config = dict(
    d_model=128,
    norm_place='pre',
    norm_eps=1e-05,
    attn_scale=0.177,
    bias='qkv',
    init='normal',
    init_std_o=0.0279,
    lr=0.00765,
    lr_mult_up=0.835,
    beta2=0.99,
    lr_head=0.0106,
    doc_mask=True,
    train_tokens=126600000,
    steps=3864,
    dataset='wikipedia_en',
)
Each number is 50 + 10 x the weight over the matrix's rms, rounded and kept within 0 to 99. Layers, rows and columns count from 0.

# down: layer 5 MLP down (transposed), 320x128, rms 0.178, rows 313-319, columns 0-127
# gate: layer 5 MLP gate, 320x128, rms 0.153, rows 314-319, columns 0-127
# up: layer 5 MLP up, 320x128, rms 0.157, rows 314-319, columns 0-127
down313:47 60 53 35 52 40 37 49 38 62 56 50 58 51 52 55 33 56 39 49 49 37 63 63 59 43 46 61 60 55 45 35 57 47 50 48 51 72 26 64 63 47 53 65 55 60 59 53 41 62 48 27 45 56 61 50 43 40 39 39 55 46 72 36 59 68 61 51 34 44 44 55 56 66 66 53 43 40 51 53 67 42 52 50 55 61 57 49 55 54 49 53 42 63 47 46 59 37 39 44 43 66 50 54 55 32 46 48 59 46 65 51 57 54 41 51 57 33 55 26 53 52 60 55 48 51 42 52
gate314:58 33 39 56 52 54 53 48 47 59 54 46 51 41 30 56 29 49 38 49 53 50 52 45 45 31 52 47 63 44 49 56 44 51 44 55 50 58 43 42 52 51 46 46 51 61 59 55 87 60 47 59 50 47 53 50 51 68 68 58 56 37 55 27 50 80 56 55 64 43 56 30 45 36 67 48 51 63 65 32 72 53 55 49 50 59 58 42 50 43 38 44 33 50 34 35 52 65 54 44 49 59 56 64 55 56 47 58 29 31 62 52 52 49 36 70 42 40 56 50 44 65 44 52 42 52 55 44
up314:41 49 43 61 44 42 41 56 64 45 65 53 57 55 49 62 50 49 40 58 34 60 54 55 52 43 41 63 47 50 55 41 55 46 52 66 48 51 61 43 51 37 59 33 51 32 45 58 67 50 25 56 51 60 43 47 60 43 61 53 40 44 65 31 45 54 34 64 58 44 55 38 49 48 63 52 42 52 43 53 57 68 56 52 34 52 56 41 65 61 60 41 49 56 58 27 67 50 49 46 54 68 61 51 57 35 52 48 51 65 71 67 60 46 50 61 51 52 37 37 40 60 47 44 33 63 44 51
down314:57 44 54 58 50 45 53 37 59 46 57 50 53 59 46 40 58 42 52 67 41 54 49 41 64 35 42 32 42 39 46 49 80 47 52 56 60 53 51 57 38 59 56 61 47 45 62 53 39 51 55 47 51 54 38 44 40 55 44 45 56 48 42 41 67 45 64 53 53 46 32 65 27 46 57 40 44 43 59 50 28 62 46 44 34 51 61 66 65 41 58 47 52 61 47 38 54 50 53 54 50 48 55 50 57 46 42 59 52 55 59 59 71 47 38 38 60 46 31 38 59 54 50 48 56 47 32 49
gate315:50 60 41 44 61 57 45 40 55 59 45 39 40 47 42 64 50 64 49 57 34 51 42 47 58 48 57 45 40 45 44 45 54 31 65 28 58 60 51 64 54 55 50 28 56 38 57 56 51 60 60 49 47 44 56 50 68 51 63 51 60 58 51 49 35 47 45 56 49 55 44 33 54 51 69 37 46 44 71 57 55 58 17 65 59 50 44 34 50 40 42 54 54 35 38 40 68 36 50 50 46 36 45 41 45 48 55 53 41 57 37 45 25 64 56 36 46 52 60 47 60 48 42 34 52 45 45 55
up315:68 46 62 39 43 53 56 62 46 57 65 43 44 53 57 46 46 48 50 53 62 29 53 54 48 43 75 59 32 58 36 54 53 41 53 45 69 51 44 39 52 48 65 47 50 52 53 67 43 68 45 47 37 41 31 48 58 46 36 57 40 38 30 63 52 55 46 56 39 72 53 44 50 62 47 68 47 56 52 61 52 30 57 45 44 61 72 66 55 42 43 42 40 48 64 62 42 60 65 57 40 59 57 65 65 53 43 54 56 45 64 52 52 47 70 46 45 44 63 39 60 45 47 48 47 35 39 47
down315:67 55 78 59 56 65 62 35 50 40 41 53 49 35 35 37 46 50 36 53 49 47 56 79 54 52 74 38 52 53 58 50 53 55 44 57 46 57 45 48 55 40 45 37 57 54 57 56 42 52 28 53 51 48 61 53 75 60 67 50 66 43 37 59 48 56 66 45 46 46 51 50 48 56 64 66 36 49 67 72 44 45 60 65 61 57 45 56 30 35 53 45 53 52 55 51 54 49 28 82 47 60 48 77 53 42 52 59 59 41 62 46 54 50 37 51 58 51 49 50 49 58 41 50 46 49 42 43
gate316:43 42 44 35 70 45 58 56 43 57 57 51 59 46 55 62 57 36 42 67 39 48 53 49 51 54 52 33 41 57 25 44 56 53 42 54 52 47 44 25 57 38 54 46 49 55 47 46 66 52 55 31 48 43 58 41 58 33 30 55 41 57 52 58 52 49 55 56 54 51 50 51 36 40 42 44 56 27 72 43 51 53 53 50 37 65 61 50 62 34 67 40 57 54 41 42 40 58 61 49 70 36 48 39 74 38 54 61 36 57 51 42 48 47 27 40 35 49 49 27 49 53 38 58 51 44 25 44
up316:63 39 32 50 48 38 68 47 64 47 54 47 36 54 33 47 49 54 42 41 48 43 67 58 51 43 50 52 37 44 48 44 35 53 49 77 43 35 63 46 49 67 37 56 53 50 59 46 52 44 45 67 65 74 30 34 52 53 44 59 47 45 48 43 39 48 44 43 60 35 55 35 38 44 45 53 49 57 48 64 62 67 42 42 33 55 46 59 45 35 42 66 60 45 54 49 50 38 55 29 55 65 45 51 39 38 72 62 50 44 46 42 52 61 75 63 51 65 60 47 57 38 31 61 44 55 37 45
down316:61 76 36 44 41 66 70 56 45 41 69 41 59 48 52 64 70 44 53 57 53 47 37 49 43 45 32 67 57 50 64 66 48 33 40 47 37 36 45 31 50 50 51 50 39 48 65 50 56 48 34 51 54 65 49 33 62 61 34 51 55 42 65 55 63 66 59 37 48 55 46 52 54 49 51 42 56 61 59 50 47 65 65 49 49 62 49 58 47 37 60 39 43 48 66 34 54 29 45 41 63 51 36 28 47 44 53 74 57 43 33 57 58 51 39 61 62 58 59 40 32 71 56 36 58 67 42 52
gate317:69 57 44 50 52 57 62 39 55 59 35 45 62 48 43 46 58 49 40 46 55 48 48 48 36 42 39 52 45 52 47 52 51 31 68 37 42 39 45 48 51 44 58 49 54 49 55 44 50 44 37 74 44 57 47 56 58 69 44 38 32 58 38 37 49 45 47 51 59 54 37 56 53 33 54 50 67 57 51 50 38 33 42 29 62 57 41 54 58 61 47 59 53 62 45 37 52 38 51 54 52 48 61 53 55 41 36 49 55 47 51 64 35 55 70 57 24 63 51 40 40 41 45 45 37 60 47 55
up317:52 48 56 43 47 63 57 54 43 51 53 50 56 77 63 44 41 74 65 47 54 45 57 54 50 70 27 47 40 40 32 42 58 55 32 40 55 40 49 46 67 48 32 43 33 44 62 47 44 75 39 65 41 47 45 53 33 63 44 49 51 50 44 43 27 47 42 51 57 42 51 49 56 51 63 51 52 47 57 52 49 43 65 58 21 59 60 38 65 52 57 55 47 50 40 63 52 58 59 52 66 35 66 74 60 46 41 53 32 43 56 39 39 58 53 37 43 50 46 59 54 55 58 57 50 58 59 56
down317:40 58 71 65 48 67 59 32 57 39 55 55 43 36 35 47 38 43 43 57 58 38 32 38 44 49 60 46 39 68 39 52 55 31 52 37 29 54 44 47 62 46 60 60 44 45 53 60 23 49 26 37 61 54 46 43 57 53 35 38 50 65 56 44 48 29 45 39 47 45 56 45 55 39 40 45 53 54 57 56 35 72 56 38 57 50 42 28 50 41 62 61 61 47 55 41 59 54 35 34 38 60 50 47 37 49 45 64 65 52 49 56 59 40 54 63 65 43 68 67 52 52 41 51 54 62 45 45
gate318:54 57 41 58 44 56 50 37 56 35 61 46 45 41 50 60 52 39 44 58 35 51 47 51 34 57 66 48 43 62 39 46 37 73 46 41 55 44 41 67 66 51 52 58 53 51 43 47 55 48 51 55 36 53 61 37 41 64 58 56 44 48 61 48 46 46 53 62 28 65 51 48 63 52 36 42 39 42 46 24 41 36 53 48 54 35 62 56 53 56 47 82 45 57 41 45 68 61 50 52 53 45 34 58 46 48 44 49 64 50 72 51 51 45 50 43 51 62 48 39 50 41 54 46 48 53 60 47
up318:53 59 64 48 57 50 61 42 49 51 45 53 56 65 50 50 53 43 42 59 38 63 44 37 46 42 48 52 33 64 60 49 55 51 48 52 45 58 49 40 68 43 38 42 73 54 51 43 53 33 55 44 42 64 62 55 44 43 56 64 86 54 60 55 41 33 62 57 54 42 54 23 50 58 41 47 70 60 47 58 44 63 47 67 52 41 42 59 65 48 50 46 54 36 55 65 58 36 52 50 35 47 49 54 49 48 47 37 40 58 45 38 38 63 49 53 42 42 64 64 54 36 44 51 40 58 42 72
down318:49 56 53 62 31 26 56 57 49 38 49 43 50 55 59 60 59 54 60 53 43 52 43 65 59 44 47 48 61 56 64 38 38 42 53 38 50 48 41 39 45 54 40 42 49 49 47 64 58 51 54 43 51 40 63 37 65 52 42 64 36 54 51 44 46 45 73 45 76 46 26 48 55 65 55 45 45 49 59 37 56 58 69 63 60 44 29 56 49 47 69 71 50 55 39 43 39 53 39 43 61 40 51 32 44 66 63 48 43 45 46 58 43 66 52 36 33 32 44 49 40 58 51 49 54 48 46 53
gate319:59 31 37 43 51 39 57 47 50 69 54 36 57 53 43 50 38 53 38 51 40 67 32 59 38 47 49 51 72 51 40 41 47 57 35 40 58 47 47 38 39 46 47 52 59 55 35 34 53 45 47 50 59 61 59 27 58 43 60 53 56 49 42 66 70 39 46 51 38 58 55 36 51 49 52 34 48 51 48 42 49 48 36 36 62 24 55 61 54 47 35 62 44 46 59 50 36 66 44 57 45 41 43 57 55 39 49 63 56 40 31 36 50 69 70 53 41 47 59 62 67 39 62 64 28 67 72 43
up319:31 29 49 45 47 61 58 30 56 38 61 39 58 50 48 37 35 57 60 54 55 55 61 55 57 34 63 30 65 55 59 57 63 28 46 56 40 45 45 52 46 49 45 71 52 42 47 49 44 57 62 54 50 50 27 41 40 36 47 33 63 52 47 48 47 40 36 41 44 48 40 52 42 66 64 52 51 38 47 33 68 49 57 48 46 41 59 42 47 72 63 65 55 59 36 68 36 61 65 47 54 31 59 49 63 46 46 50 34 51 50 49 63 37 36 50 44 35 60 51 40 46 42 50 53 50 42 50
down319:40 51 68 30 62 52 46 51 40 56 39 57 36 25 60 39 40 51 44 51 69 47 43 58 44 55 48 51 46 39 55 38 32 53 43 43 52 57 39 47 35 40 50 47 60 64 57 48 61 43 46 32 40 62 49 57 45 50 43 49 70 59 41 52 64 35 56 55 56 74 64 49 53 63 39 45 53 57 41 45 33 32 52 50 54 49 64 69 50 53 53 40 41 36 41 53 60 55 48 40 28 50 46 65 60 66 46 62 54 60 40 39 52 59 44 62 56 46 72 65 34 48 63 58 57 57 50 43